Part of a small language model's weights: 108M parameters.
Each number is 50 + 15 x the weight over its row's rms, rounded and kept within 0 to 99. Layers, rows and columns count from 0. The size before them is the row's rms in percent of the matrix's.

# layer 11 attention query, 768x768, rms 0.0375, rows 737-755, columns 384-575
097:78 67 60 45 55 27 65 75 61 59 65 55 47 56 47 26 57 60 54 60 33 49 37 56 60 27 48 42 60 56 38 31 51 66 62 46 57 55 55 40 42 49 33 60 48 68 50 67 26 72 45 59 42 56 31 33 48 40 55 52 75 58 38 49 65 52 54 30 54 44 60 22 41 38 43 66 73 55 70 59 20 28 56 19 53 84 44 43 35 55 65 46 56 62 29 50 26 71 64 25 61 37 53 61 46 30 29 46 53 34 65 76 43 28 90 62 69 43 43 28 49 49 53 37 48 40 51 36 63 46 78 44 74 69 24 55 35 75 73 48 55 58 26 35 35 19 68 54 51 49 53 47 40 49 57 65 64 53 50 37 36 32 36 42 54 60 74 49 48 88 69 52 27 55 48 38 54 52 68 50 61 59 64 58 57 24 64 43 58 51 34 36
104:61 35 46 20 60 45 60 29 78 72 47 61 37 37 63 58 40 67 48 50 64 43 52 43 55 57 55 71 58 31 60 48 55 58 52 58 82 70 38 38 39 43 52 66 75 34 65 50 27 73 50 62 45 36 44 49 24 37 20 57 59 60 49 50 54 79 66 40 28 54 65 27 15 24 58 65 42 32 28 38 45 63 33 33 45 40 83 35 60 37 42 58 47 78 45 53 37 55 36 35 62 29 35 67 43 51 65 37 43 70 49 61 29 22 41 68 74 31 72 33 67 42 30 76 54 36 58 54 46 43 30 70 44 64 51 65 46 53 66 66 16 57 51 89 32 14 87 66 56 35 71 42 56 27 88 50 77 49 65 60 33 43 57 33 43 59 37 63 81 59 55 64 68 58 59 47 49 58 01 56 39 66 44 37 44 44 66 44 50 41 65 33
102:50 46 60 54 55 34 42 20 80 51 74 38 71 65 38 70 54 41 55 44 58 31 44 36 69 36 18 28 66 41 64 41 60 26 61 85 30 45 58 62 35 31 49 55 62 71 64 62 58 40 62 59 22 69 50 70 38 41 62 20 61 70 31 33 56 56 49 50 50 80 35 66 29 57 37 52 21 67 57 41 55 42 28 64 58 64 54 60 46 45 70 47 59 26 52 55 50 65 69 24 50 58 42 27 37 47 23 78 55 43 37 65 67 73 57 39 28 43 55 46 28 28 39 56 55 38 55 78 50 33 59 49 30 66 44 21 60 48 53 37 34 69 39 62 63 43 54 45 36 74 48 63 67 63 32 38 50 45 54 32 75 28 79 65 43 37 47 61 68 52 46 70 52 45 60 30 28 71 48 59 70 33 59 51 40 56 29 53 43 74 58 72
102:67 62 49 30 49 43 40 69 59 48 48 41 63 62 44 50 50 27 42 33 35 28 71 43 51 51 26 47 51 40 50 73 43 62 45 65 27 51 51 46 47 36 41 42 53 44 45 57 67 81 52 34 53 46 69 32 76 64 46 47 54 33 70 47 50 28 24 46 48 71 58 47 72 55 37 30 47 55 99 76 41 65 37 43 23 34 51 33 44 61 87 47 37 47 59 59 65 56 32 59 39 39 71 50 46 51 66 43 69 57 36 64 45 70 30 63 69 40 69 29 75 50 56 43 48 41 40 78 41 30 60 46 38 25 68 61 54 11 68 65 29 82 65 45 66 86 19 60 29 74 30 22 45 45 43 23 70 36 53 57 47 40 49 46 42 62 60 54 34 41 33 36 28 51 46 52 21 36 49 21 47 53 69 60 37 20 58 29 56 36 45 49
101:28 62 61 71 46 45 56 43 60 51 46 80 51 32 63 38 38 40 63 27 60 44 55 78 58 66 43 29 51 53 23 53 41 65 63 61 61 30 49 47 58 59 42 07 41 34 55 36 63 52 66 44 29 74 63 55 44 56 36 40 52 54 81 47 71 57 33 35 70 58 48 65 83 67 34 28 48 16 75 76 27 43 58 46 64 49 29 54 37 49 53 37 45 42 39 22 51 42 57 65 28 71 43 51 57 48 48 46 44 44 48 46 46 49 68 35 21 55 27 64 35 25 64 42 51 60 47 48 29 57 70 18 62 61 41 87 59 72 22 24 54 39 14 25 61 83 49 22 88 44 56 72 55 58 56 60 31 49 39 67 51 45 64 44 38 32 52 47 23 49 54 45 65 52 54 34 49 47 69 47 52 43 61 73 28 55 50 25 61 58 60 46
100:50 48 29 46 29 65 47 44 55 43 54 50 36 53 39 47 35 50 80 59 36 62 75 41 77 45 56 55 61 25 44 59 59 40 27 44 52 23 69 80 44 48 40 47 42 32 50 56 62 54 65 55 38 58 57 41 52 55 73 40 73 35 67 37 69 23 52 52 47 45 43 64 59 26 36 49 47 54 67 75 42 41 46 36 57 44 33 45 40 49 59 29 65 37 96 57 49 51 46 19 26 33 46 61 63 42 83 39 26 66 49 37 73 52 35 54 44 35 63 47 56 52 55 59 62 29 09 60 38 47 70 61 86 54 50 56 40 44 42 57 41 37 50 45 53 44 50 75 27 55 75 46 50 44 32 44 70 48 81 49 57 35 48 55 41 56 67 49 59 58 49 39 34 49 55 58 78 47 79 51 54 23 54 57 58 46 38 79 50 52 29 44
103:41 28 82 48 53 86 48 40 61 89 52 58 35 43 63 57 21 62 66 71 44 29 55 55 72 38 49 66 47 47 74 71 36 41 52 71 54 29 33 61 33 26 40 59 66 38 45 35 43 64 54 67 67 53 27 49 42 54 44 38 64 76 70 46 32 53 47 64 82 40 70 58 57 55 31 52 50 42 47 68 44 61 64 66 73 57 61 44 38 35 38 51 35 68 65 48 42 71 48 57 43 15 36 47 69 43 40 48 41 48 55 15 49 42 73 38 58 40 23 52 71 78 65 23 52 55 64 46 89 43 52 16 55 65 33 55 45 52 74 72 45 43 51 50 41 47 46 69 30 37 69 35 55 12 52 51 49 80 40 48 36 60 42 51 53 66 65 62 60 49 42 42 51 63 60 68 50 50 67 40 37 48 60 51 59 76 72 68 59 32 56 53
100:45 42 74 32 58 58 45 54 19 77 60 73 44 59 33 52 43 37 61 47 42 72 51 67 70 30 63 75 47 44 72 46 58 41 27 67 42 39 25 54 61 37 55 52 64 25 35 45 55 66 55 58 58 35 53 56 80 45 48 55 61 63 82 31 30 42 36 56 54 43 48 26 39 49 24 55 46 49 32 59 51 33 55 40 07 29 65 40 69 26 51 54 51 81 47 55 26 53 49 46 38 22 32 58 47 32 76 60 56 57 38 72 80 53 36 57 45 64 35 48 54 69 53 55 46 41 59 69 39 40 28 45 56 57 74 40 53 25 32 49 53 74 51 50 43 28 56 51 55 43 48 59 75 49 42 46 51 38 57 40 79 50 48 58 28 55 34 26 64 71 48 62 43 59 26 80 69 71 48 54 60 52 25 46 56 56 50 73 28 51 39 53
095:42 48 71 62 36 35 80 45 49 36 22 42 37 66 44 43 43 70 22 30 71 20 41 59 62 56 47 11 53 48 61 42 71 51 35 70 43 52 66 78 37 49 65 51 56 62 70 32 53 22 36 69 51 60 76 53 41 25 28 49 27 55 44 53 25 53 38 41 66 59 54 53 75 83 60 39 69 55 52 48 57 40 42 66 64 46 40 84 75 54 52 49 50 38 50 23 35 22 61 70 20 66 63 72 37 67 48 63 39 37 62 31 45 62 67 29 14 50 62 62 48 19 43 82 47 52 49 45 52 34 46 74 29 39 72 66 22 41 65 62 70 73 63 30 62 60 47 44 21 50 69 36 57 66 67 55 32 56 38 56 50 43 68 33 43 57 32 39 50 54 54 57 64 58 58 35 76 46 38 43 51 32 39 60 57 76 43 63 33 83 60 33
098:55 59 39 48 72 54 59 61 55 21 18 36 51 72 64 47 79 71 34 17 51 58 17 51 50 68 68 46 63 52 33 27 49 73 40 55 60 59 61 27 64 70 68 44 63 64 40 36 20 37 26 42 59 36 66 67 62 51 58 87 42 40 05 59 52 54 63 62 42 50 68 59 37 65 68 76 55 26 39 43 66 55 45 42 75 58 47 51 46 44 47 54 65 46 35 63 22 43 22 72 37 57 49 42 48 38 29 23 55 52 56 40 39 29 59 47 58 70 57 49 41 50 37 37 44 49 45 14 58 45 48 55 21 57 53 54 58 43 65 64 38 45 69 85 35 49 42 45 67 44 56 22 50 48 42 71 46 44 25 58 51 63 51 50 45 39 55 67 43 46 72 77 52 36 53 68 49 45 53 61 45 41 46 73 57 65 51 14 56 68 54 38
102:82 35 63 38 39 44 48 31 73 60 37 67 94 53 64 68 56 37 53 58 56 40 62 41 32 59 43 43 24 24 56 43 44 38 74 57 46 68 60 55 56 34 48 53 38 62 62 77 76 54 48 41 63 61 66 73 60 55 53 29 47 32 49 65 38 25 49 55 58 46 44 43 32 37 46 44 21 44 07 35 43 62 26 52 52 79 45 64 43 27 59 32 49 28 61 47 76 69 66 43 37 50 65 71 51 31 59 00 64 63 52 46 26 55 57 49 57 72 64 59 32 55 78 50 58 59 31 35 63 32 54 61 38 63 26 54 57 58 48 59 36 39 66 68 33 57 44 57 29 57 41 47 67 42 59 35 46 57 64 32 49 61 53 56 77 45 59 60 83 48 47 35 55 55 80 57 57 55 50 57 46 59 63 45 31 42 53 38 50 54 44 41
100:58 59 58 58 60 74 68 45 64 44 29 46 51 73 30 41 43 53 38 24 69 53 38 53 71 45 62 37 27 37 58 35 63 63 37 60 46 70 34 27 45 68 28 17 68 40 58 54 41 44 50 27 86 18 29 36 61 44 36 61 55 29 63 71 67 46 44 77 20 63 60 36 48 47 58 59 25 47 30 71 26 71 55 48 28 35 35 47 44 50 40 27 64 53 46 58 66 68 62 77 48 42 39 36 31 38 42 49 34 49 47 48 45 39 61 41 41 86 61 50 62 65 44 23 80 48 41 48 54 50 68 55 17 48 54 42 70 62 70 54 36 61 81 54 38 28 35 47 48 14 47 60 66 42 57 80 26 49 37 47 39 48 57 58 52 43 44 41 52 43 82 71 66 43 88 49 31 44 24 26 56 56 50 20 64 90 60 31 42 39 30 49
101:73 42 64 31 37 41 49 35 58 55 68 62 80 64 52 45 20 34 30 52 23 52 40 30 52 46 35 81 48 47 61 62 58 43 69 55 68 47 61 40 57 41 41 58 62 63 31 60 38 46 54 58 42 40 52 55 60 43 62 47 39 44 30 68 49 48 52 52 61 44 41 21 55 49 73 30 31 37 67 44 75 45 38 72 26 67 67 30 41 45 54 53 64 64 00 33 50 68 50 45 48 31 43 45 26 26 63 70 32 53 66 51 50 53 71 40 49 42 50 61 58 70 45 60 62 62 71 63 48 32 55 45 58 69 64 57 67 53 86 20 74 54 65 74 55 36 41 60 40 59 40 77 42 54 39 42 51 50 41 57 56 34 46 40 87 54 35 27 44 44 56 30 41 30 61 56 47 60 59 41 38 52 55 48 76 30 27 31 83 60 50 64
096:79 54 58 52 31 60 56 66 69 71 35 59 55 59 42 54 40 65 50 46 64 21 43 48 61 61 61 69 61 57 78 55 58 64 61 50 51 66 52 43 60 53 45 40 38 29 47 43 21 45 65 47 67 36 51 37 45 63 45 62 57 76 68 40 32 77 60 60 48 76 63 73 52 75 64 69 60 39 38 51 31 54 39 72 37 33 71 67 73 47 37 72 62 63 46 56 88 50 57 41 42 58 44 60 39 28 47 50 37 61 38 54 48 27 61 45 84 55 57 58 50 41 61 49 31 70 58 31 47 61 26 30 24 38 46 55 36 70 57 47 59 65 36 47 35 71 28 33 58 65 34 37 62 39 62 76 68 31 37 43 42 44 61 63 29 54 61 65 43 39 61 35 55 43 57 29 28 36 19 42 57 50 38 54 50 64 75 22 38 31 37 54
102:61 75 49 25 60 64 29 74 65 47 63 65 65 38 67 60 36 50 65 51 31 24 61 29 38 56 55 59 40 39 69 60 29 33 48 47 43 58 41 47 74 24 56 84 63 50 27 77 51 33 45 79 57 74 42 40 53 40 72 45 41 50 27 25 28 59 34 17 47 73 57 56 43 47 66 32 27 26 51 21 69 72 47 78 47 42 48 60 57 67 43 53 38 64 22 43 55 78 25 20 34 57 55 48 39 44 38 74 55 66 43 61 36 69 54 46 79 39 60 38 31 57 59 63 72 24 59 77 72 21 43 46 57 35 53 38 55 44 60 58 53 61 67 49 69 53 55 62 63 64 45 83 60 45 49 45 33 49 52 29 61 58 55 83 54 31 37 39 67 62 21 44 14 39 60 48 34 41 54 63 60 46 53 44 54 15 32 48 57 37 54 75
108:53 68 62 62 55 74 69 41 44 29 47 33 76 92 39 63 50 70 66 25 44 36 30 64 56 81 38 27 57 34 70 36 55 53 29 74 12 51 61 66 31 91 36 34 91 51 64 51 22 55 27 36 70 49 33 45 59 64 20 44 41 54 64 33 44 14 33 52 53 67 82 48 25 59 43 36 36 52 46 52 39 52 70 60 65 47 28 41 45 46 45 42 74 38 61 56 39 60 59 44 41 40 43 59 50 49 42 45 56 50 11 77 47 58 53 41 44 59 52 38 88 49 16 32 65 61 37 40 32 66 39 50 28 44 23 67 53 40 37 67 64 49 61 58 49 70 33 35 62 55 59 52 35 53 62 29 48 54 55 36 55 63 42 48 18 67 41 34 58 39 56 79 38 59 61 50 51 39 45 44 46 44 70 67 44 58 73 73 65 53 22 28
098:53 25 50 49 43 38 51 35 30 54 47 59 48 50 27 67 48 61 79 44 48 50 44 85 71 76 51 59 47 64 60 72 53 47 46 40 51 48 46 43 60 45 48 40 59 22 52 14 44 68 48 63 57 47 41 46 58 57 29 70 29 54 73 60 64 58 34 72 57 49 58 57 24 46 27 61 26 54 52 18 59 32 36 35 50 43 49 51 20 37 60 51 77 69 56 58 58 58 40 78 47 53 60 54 48 63 77 83 64 75 33 07 31 48 29 50 45 70 46 17 46 47 43 26 29 47 50 24 33 53 30 46 36 46 64 57 63 56 53 51 31 48 56 48 59 33 59 81 68 54 45 62 43 18 84 58 43 51 50 22 39 34 39 31 45 41 76 72 33 57 91 57 73 68 80 63 37 77 34 41 45 36 55 33 41 93 65 37 48 45 62 35
103:41 48 43 73 47 36 59 38 69 42 48 26 44 62 37 24 44 58 72 52 48 41 61 45 52 47 36 53 41 43 35 51 49 73 39 50 54 40 38 47 22 42 59 26 51 32 82 22 57 70 51 30 91 41 51 34 57 23 58 40 61 44 47 72 63 44 36 63 19 47 42 55 73 49 32 86 63 65 59 54 47 44 64 51 74 63 41 67 63 61 39 42 36 30 65 64 35 47 54 42 48 62 69 61 30 52 77 50 33 61 55 45 33 64 48 52 57 50 54 41 47 68 60 36 38 60 52 14 45 70 54 68 47 45 34 21 61 74 79 57 52 47 58 49 77 48 18 68 47 39 51 35 71 30 64 42 59 46 59 34 37 92 51 48 51 29 31 65 26 57 54 69 37 42 29 52 85 56 62 68 42 37 47 51 49 49 55 70 46 63 61 46
100:50 62 64 53 56 64 39 64 47 68 38 45 56 64 30 36 47 60 56 75 16 42 80 21 31 43 35 71 77 43 55 77 30 51 54 50 67 53 60 45 75 41 45 59 66 55 17 52 70 73 50 53 64 74 61 36 55 49 55 33 52 62 43 69 52 64 57 37 58 50 60 40 34 53 60 48 35 57 49 47 65 32 63 50 71 70 61 76 62 41 45 58 54 46 41 62 59 61 43 28 44 21 67 53 56 41 35 54 64 60 10 42 48 56 73 71 56 35 50 47 40 67 23 51 74 13 52 53 50 39 46 53 56 58 51 50 42 48 70 42 72 46 37 85 21 36 79 53 60 33 67 43 43 43 47 59 22 82 59 33 63 36 63 78 58 72 72 34 39 73 13 69 16 45 62 30 54 27 72 50 53 50 59 41 48 10 63 54 65 47 27 56
# layer 11 attention key, 768x768, rms 0.0372, rows 737-754, columns 384-575
097:86 84 67 63 54 19 57 42 44 52 77 63 41 70 25 44 69 34 51 39 48 51 17 46 49 58 64 39 68 52 46 41 62 73 47 30 29 46 43 70 33 50 34 65 34 45 65 64 52 52 25 32 54 47 50 43 48 49 66 59 23 66 43 47 61 49 61 32 66 69 47 36 66 65 34 60 81 28 49 52 31 30 69 46 56 66 48 54 61 24 54 52 42 41 48 77 38 77 65 62 57 61 67 78 42 60 38 74 26 71 41 48 44 48 35 56 53 31 56 32 36 39 43 35 61 72 32 25 64 46 44 55 42 71 48 45 53 66 47 67 39 65 48 51 58 34 58 49 61 40 52 52 60 27 39 24 47 37 73 38 08 57 60 39 68 74 47 43 46 59 57 55 32 45 57 34 28 48 26 45 45 36 59 54 67 47 71 58 30 37 51 54
107:51 22 71 39 53 50 37 62 33 54 41 49 67 61 77 54 46 64 20 33 51 51 54 53 43 31 79 57 52 42 41 71 55 54 41 52 51 35 52 52 71 48 42 52 61 51 36 40 38 48 48 20 53 38 68 29 73 24 02 37 75 38 34 39 63 53 46 52 64 49 59 54 32 58 54 47 53 64 66 47 52 69 77 34 56 43 37 53 71 28 58 76 69 32 67 51 70 56 23 48 45 33 40 36 70 56 44 23 41 40 63 60 62 36 57 46 54 56 67 56 73 55 74 60 37 48 55 51 53 42 80 39 62 51 35 54 71 40 64 68 60 22 33 48 42 43 65 66 73 34 63 64 37 50 44 49 40 39 44 64 45 33 49 37 54 24 64 57 47 69 36 41 49 68 54 43 68 24 41 35 39 40 22 28 71 53 64 31 89 48 36 24
101:60 57 20 51 36 39 48 40 61 48 51 47 61 43 08 53 19 44 79 51 62 45 52 49 57 52 27 45 60 74 55 41 55 57 72 34 58 61 39 37 73 32 61 42 51 56 74 58 74 29 37 49 39 14 53 68 42 63 71 24 66 28 80 28 71 46 72 61 38 44 63 70 62 47 62 81 40 48 44 61 44 60 62 44 39 73 50 66 44 54 96 31 76 49 00 52 47 43 66 32 42 47 43 47 43 26 30 74 75 42 34 30 38 42 48 40 53 42 27 32 48 32 57 57 47 61 56 63 75 47 33 50 50 53 46 36 37 40 25 42 64 46 56 76 47 74 39 69 36 53 47 62 84 53 47 59 55 40 46 46 60 34 81 80 47 63 29 66 67 79 81 70 33 74 47 40 42 32 53 50 71 25 39 54 45 43 38 54 46 53 55 50
103:58 25 19 55 35 61 35 56 71 49 62 59 22 66 55 39 32 05 55 63 49 63 49 47 63 56 60 52 55 49 56 84 63 32 40 52 63 56 55 36 55 29 63 33 65 44 42 38 39 56 34 50 32 48 49 71 55 58 32 35 60 54 54 55 18 52 45 42 27 43 49 46 45 58 40 54 65 63 47 37 75 67 46 35 42 55 71 79 65 51 39 71 61 61 51 55 41 64 44 48 40 51 72 45 73 46 34 49 62 59 56 31 40 82 65 81 37 48 48 47 99 43 50 54 62 18 75 71 67 67 64 50 43 23 47 41 49 22 45 36 40 65 55 59 56 59 34 65 50 56 72 57 44 45 48 75 44 43 12 30 60 40 22 32 44 45 39 46 53 63 41 55 22 48 50 26 51 51 42 41 70 42 38 55 47 19 62 46 30 40 14 57
103:38 38 46 58 21 29 47 52 82 24 60 60 48 68 42 47 61 43 47 54 36 37 62 54 63 59 21 55 44 42 40 60 81 23 64 73 32 61 37 58 50 48 66 52 84 23 78 43 39 54 61 31 82 35 40 37 55 61 43 39 67 59 42 33 37 82 56 55 40 56 35 65 68 72 64 32 27 38 49 27 71 38 57 44 70 48 10 44 36 67 54 34 37 32 24 47 46 54 54 60 51 75 58 58 82 66 29 45 28 23 33 49 51 56 57 50 62 21 47 34 33 40 65 39 71 49 47 50 53 67 43 58 58 52 60 90 59 52 30 35 65 56 51 46 43 44 53 68 71 60 64 84 71 71 51 50 62 59 48 41 55 46 57 65 56 66 59 36 16 41 73 47 23 32 59 51 38 55 78 41 29 40 70 61 59 60 37 58 23 39 75 53
100:55 66 70 35 38 32 38 30 77 67 61 49 26 73 44 60 28 37 73 63 54 50 37 38 56 88 56 44 34 38 58 63 56 39 44 68 46 56 54 49 32 50 30 50 39 46 75 55 20 22 74 40 53 58 37 64 57 42 41 68 52 73 49 24 39 37 62 58 44 75 76 46 68 35 68 49 60 67 76 56 58 60 28 53 35 47 68 31 53 23 53 58 37 72 75 61 44 75 56 60 44 50 60 88 65 34 83 41 30 60 43 39 56 67 45 73 27 61 60 57 81 37 38 58 41 60 37 49 47 73 52 73 53 69 50 48 27 39 73 65 59 36 76 43 41 79 75 41 25 63 30 38 47 39 59 82 55 33 54 58 51 42 58 29 53 31 68 77 75 70 53 34 32 48 62 59 79 34 36 64 77 45 44 33 54 60 65 65 49 46 37 50
096:55 46 73 47 40 68 61 62 61 62 57 53 52 65 58 39 57 30 37 47 60 36 59 71 48 60 42 57 54 59 27 83 49 53 26 35 35 50 48 46 25 28 54 59 41 49 35 42 53 46 58 40 81 42 60 45 37 47 43 24 37 78 50 62 53 42 59 20 44 53 58 36 63 54 24 42 48 38 65 38 36 53 47 65 30 46 51 28 56 38 49 57 34 39 76 84 11 65 55 39 63 30 62 46 58 27 53 77 33 66 57 38 32 72 73 34 58 40 57 76 45 44 65 58 46 89 37 60 58 32 62 37 62 58 53 52 45 56 82 68 28 42 30 27 34 40 79 63 44 32 42 10 55 65 62 49 59 78 48 32 29 60 29 44 50 70 57 41 51 57 35 62 33 44 72 29 56 60 38 53 41 70 53 93 72 63 68 58 18 30 56 56
099:24 62 64 33 66 34 81 40 28 42 56 47 40 88 57 74 68 47 32 19 42 49 60 55 67 29 47 35 41 57 75 41 32 42 39 57 35 59 33 56 57 34 61 38 45 63 52 23 40 49 64 36 40 38 41 15 61 28 43 55 32 38 65 21 41 32 77 77 64 60 66 49 52 43 18 55 59 53 51 33 41 59 82 52 21 38 31 52 36 49 51 48 45 45 48 37 55 63 46 62 38 31 40 56 48 71 61 52 37 71 51 51 72 66 32 70 52 66 41 57 38 45 47 60 69 62 54 61 64 39 46 50 39 62 72 46 60 44 47 52 46 58 59 28 62 38 55 41 51 25 30 41 31 34 65 78 41 39 43 46 40 67 26 42 49 35 51 55 53 70 55 57 36 29 55 48 61 61 65 93 50 38 38 65 45 35 66 62 45 11 62 29
099:45 51 51 37 28 45 45 62 52 65 42 38 33 48 54 39 22 87 37 35 39 65 77 63 60 45 52 51 67 44 22 44 75 48 64 65 53 32 41 48 71 57 29 59 72 59 58 41 63 64 56 59 58 63 49 40 26 47 21 47 69 36 38 44 10 64 48 84 56 49 57 49 42 53 69 41 49 66 64 55 54 43 46 50 49 46 49 52 56 37 51 63 59 37 43 40 47 35 64 50 45 44 42 25 61 24 53 51 71 34 44 63 36 12 60 50 47 67 66 41 32 49 62 69 55 50 64 43 64 55 69 47 51 22 93 64 24 40 33 31 56 70 52 45 94 52 28 50 62 70 61 85 71 74 55 52 47 44 38 61 62 44 64 65 57 60 47 31 60 61 57 35 54 32 66 56 85 07 84 57 58 36 74 59 31 21 27 72 63 63 57 47
097:52 66 41 50 67 49 42 83 46 53 34 38 61 58 24 45 78 64 34 33 44 56 25 32 55 36 55 54 50 30 39 37 42 61 50 71 51 18 50 64 45 42 50 50 59 52 46 59 39 70 42 58 52 63 82 56 48 71 78 75 47 41 54 55 43 48 58 52 42 28 42 44 33 66 43 31 42 26 68 54 43 43 47 38 42 43 29 24 60 42 43 53 72 51 67 56 39 32 28 59 55 56 39 43 51 52 28 65 54 48 64 59 45 28 55 30 68 43 83 63 20 79 73 41 80 29 59 42 44 46 54 64 55 33 69 70 43 40 65 40 35 69 62 64 43 40 41 36 68 52 75 43 72 54 38 39 39 62 48 34 45 46 64 56 39 50 32 30 32 42 44 52 55 66 15 63 45 73 65 52 21 60 86 76 66 54 32 39 60 71 62 84
105:60 39 46 65 42 60 39 55 68 54 63 65 65 30 37 63 20 47 38 65 60 50 66 41 46 61 62 48 54 37 61 48 54 28 64 11 58 55 78 61 43 43 68 89 36 49 51 62 57 67 60 38 92 37 75 36 47 59 57 21 73 45 30 74 23 29 53 47 49 35 48 41 37 30 59 50 42 49 50 17 17 51 38 54 55 75 61 56 61 67 57 53 44 39 45 50 56 72 55 41 63 19 25 35 53 48 77 50 79 33 35 51 36 52 25 47 68 51 27 55 58 44 62 75 43 33 34 56 65 54 59 53 57 59 40 57 79 46 08 67 56 43 38 89 48 47 20 51 33 20 42 43 59 55 65 43 77 39 53 50 54 48 52 49 52 22 50 45 81 52 23 44 42 62 45 62 45 41 44 61 47 72 51 81 45 32 38 47 76 59 62 54
103:48 26 56 78 64 86 34 53 68 49 15 43 43 39 45 38 14 53 26 54 53 42 57 56 71 40 74 39 37 31 34 51 37 55 52 24 54 52 19 36 50 40 35 38 59 56 31 43 69 87 67 42 58 29 56 52 47 79 15 48 71 62 47 64 49 33 30 48 50 45 51 57 24 64 68 10 53 52 31 52 48 60 70 63 56 40 41 46 38 49 55 44 59 54 52 79 62 47 54 60 63 51 48 02 48 44 73 55 58 36 47 43 52 41 50 42 38 76 62 46 19 52 56 33 83 56 47 62 69 74 70 57 50 40 66 29 50 36 69 31 37 70 41 83 60 07 38 42 61 44 68 57 51 81 61 47 71 64 35 48 69 49 33 36 41 52 28 37 45 66 69 52 61 53 27 59 83 21 51 66 47 54 58 39 73 47 33 24 72 40 25 52
107:73 73 47 45 76 62 52 31 47 37 67 47 51 55 33 42 73 38 48 37 65 32 40 31 46 46 57 58 41 37 56 60 57 42 42 43 40 55 82 31 58 23 58 60 14 56 43 72 17 51 55 35 29 44 72 45 63 25 82 76 53 43 73 49 73 36 69 14 31 62 50 36 61 35 14 42 59 43 83 45 45 53 34 52 24 59 57 50 20 33 55 50 43 51 13 31 46 45 39 60 55 41 34 68 49 45 72 60 34 63 65 51 59 44 61 58 45 44 46 61 54 68 53 36 33 55 39 41 28 18 44 26 50 74 62 65 59 67 72 63 38 30 64 48 47 54 45 49 47 32 56 41 37 24 52 27 30 74 41 76 49 58 44 63 30 43 68 72 42 51 44 56 33 48 63 40 29 82 48 34 66 45 34 50 50 57 57 43 60 55 29 66
105:32 23 53 49 55 59 33 70 57 53 30 50 63 36 60 24 00 49 43 55 53 46 65 56 45 59 75 76 73 44 45 38 50 74 54 42 53 45 17 65 59 75 37 67 57 28 30 40 72 75 61 34 53 59 22 62 38 73 21 35 59 64 31 34 43 55 64 81 59 58 53 64 25 59 82 61 38 31 32 38 42 71 60 49 46 32 60 75 67 48 35 58 74 58 39 51 61 46 50 62 31 52 39 37 47 48 69 53 49 62 66 50 53 08 48 49 64 82 56 56 47 47 59 45 72 58 74 42 56 37 53 38 51 36 31 50 46 48 64 23 84 53 35 55 50 32 27 37 45 75 46 62 65 47 52 53 60 48 42 52 57 47 32 61 33 61 53 60 66 26 45 39 48 62 48 40 78 37 44 29 67 56 68 65 46 37 61 27 60 72 33 57
102:52 69 42 39 46 57 58 67 41 57 67 81 40 68 27 66 50 51 68 37 64 72 41 47 53 91 71 80 40 33 63 51 59 47 23 47 27 40 66 13 51 42 53 33 43 64 42 57 64 26 27 60 53 53 64 34 43 35 74 61 31 56 49 26 71 20 38 52 37 66 40 40 61 27 31 69 35 21 51 29 43 62 48 47 44 55 53 71 45 75 36 38 39 43 33 39 35 54 58 24 59 53 65 56 29 37 47 70 52 62 57 28 51 30 59 54 66 52 38 51 85 65 51 75 48 69 67 26 42 21 27 53 51 54 63 41 43 46 34 36 33 58 50 20 49 74 47 37 70 45 48 45 46 32 55 54 35 78 44 46 54 56 48 83 43 41 38 55 43 46 36 57 32 49 86 46 20 43 50 37 71 48 41 73 42 47 32 47 39 56 51 62
105:40 44 41 44 60 48 40 62 72 61 45 70 83 54 38 25 41 36 54 67 38 33 48 45 52 50 52 35 60 71 32 76 44 32 68 52 50 44 46 57 59 61 49 54 66 61 88 50 85 59 63 59 40 70 43 58 37 87 42 46 25 51 57 33 30 29 21 65 55 57 59 38 39 68 29 04 44 18 48 40 46 56 65 59 43 37 36 45 60 53 76 47 73 87 82 77 66 70 72 55 53 36 39 39 49 56 54 45 22 41 40 62 50 67 38 58 72 60 75 49 60 27 18 46 85 63 70 50 47 21 23 61 50 32 20 47 39 32 54 37 50 88 29 70 58 38 40 49 61 35 39 72 40 73 50 48 71 58 56 44 33 50 38 57 84 56 39 62 69 63 84 57 29 68 41 49 63 57 22 51 72 42 89 54 49 34 55 38 58 58 53 48
102:58 37 58 45 59 44 39 85 34 67 36 37 69 38 69 54 23 50 43 65 23 62 56 91 33 47 69 57 57 61 64 29 58 22 51 73 66 47 33 75 64 61 48 75 70 24 49 15 51 60 44 42 58 36 49 50 54 44 34 56 65 19 39 42 39 27 61 68 59 43 47 31 10 57 51 24 33 39 46 45 57 59 51 24 78 37 50 41 47 41 60 40 59 54 74 78 67 46 46 40 59 53 41 28 57 66 78 51 43 41 29 47 38 37 61 27 29 58 35 60 45 48 42 17 55 32 74 55 79 59 49 64 55 26 55 48 57 53 60 68 54 61 48 57 74 15 26 40 65 41 34 60 63 42 64 50 62 38 34 33 72 28 41 41 73 60 59 25 73 61 64 38 48 28 45 49 71 60 67 51 43 45 55 30 59 47 35 48 77 58 57 51
104:58 43 64 49 41 52 50 51 66 36 51 44 55 56 35 40 53 69 83 55 27 44 43 46 43 35 31 45 56 75 45 78 33 60 60 38 39 46 22 48 36 70 41 49 77 46 88 62 76 81 50 60 51 60 74 62 26 48 54 58 53 48 66 42 45 59 12 75 47 68 44 64 71 40 69 55 50 55 34 61 55 27 56 63 53 35 70 42 62 40 44 22 41 36 58 58 26 33 30 33 45 46 35 53 41 60 44 55 42 50 53 53 40 62 45 64 58 35 89 27 36 62 41 40 48 70 20 52 35 43 59 60 39 70 43 36 45 69 51 52 59 74 49 67 49 41 66 18 60 47 50 60 47 54 78 45 48 34 58 27 65 35 88 86 48 56 30 63 46 49 42 66 49 53 46 90 60 46 43 54 50 42 88 46 51 50 62 66 62 52 41 18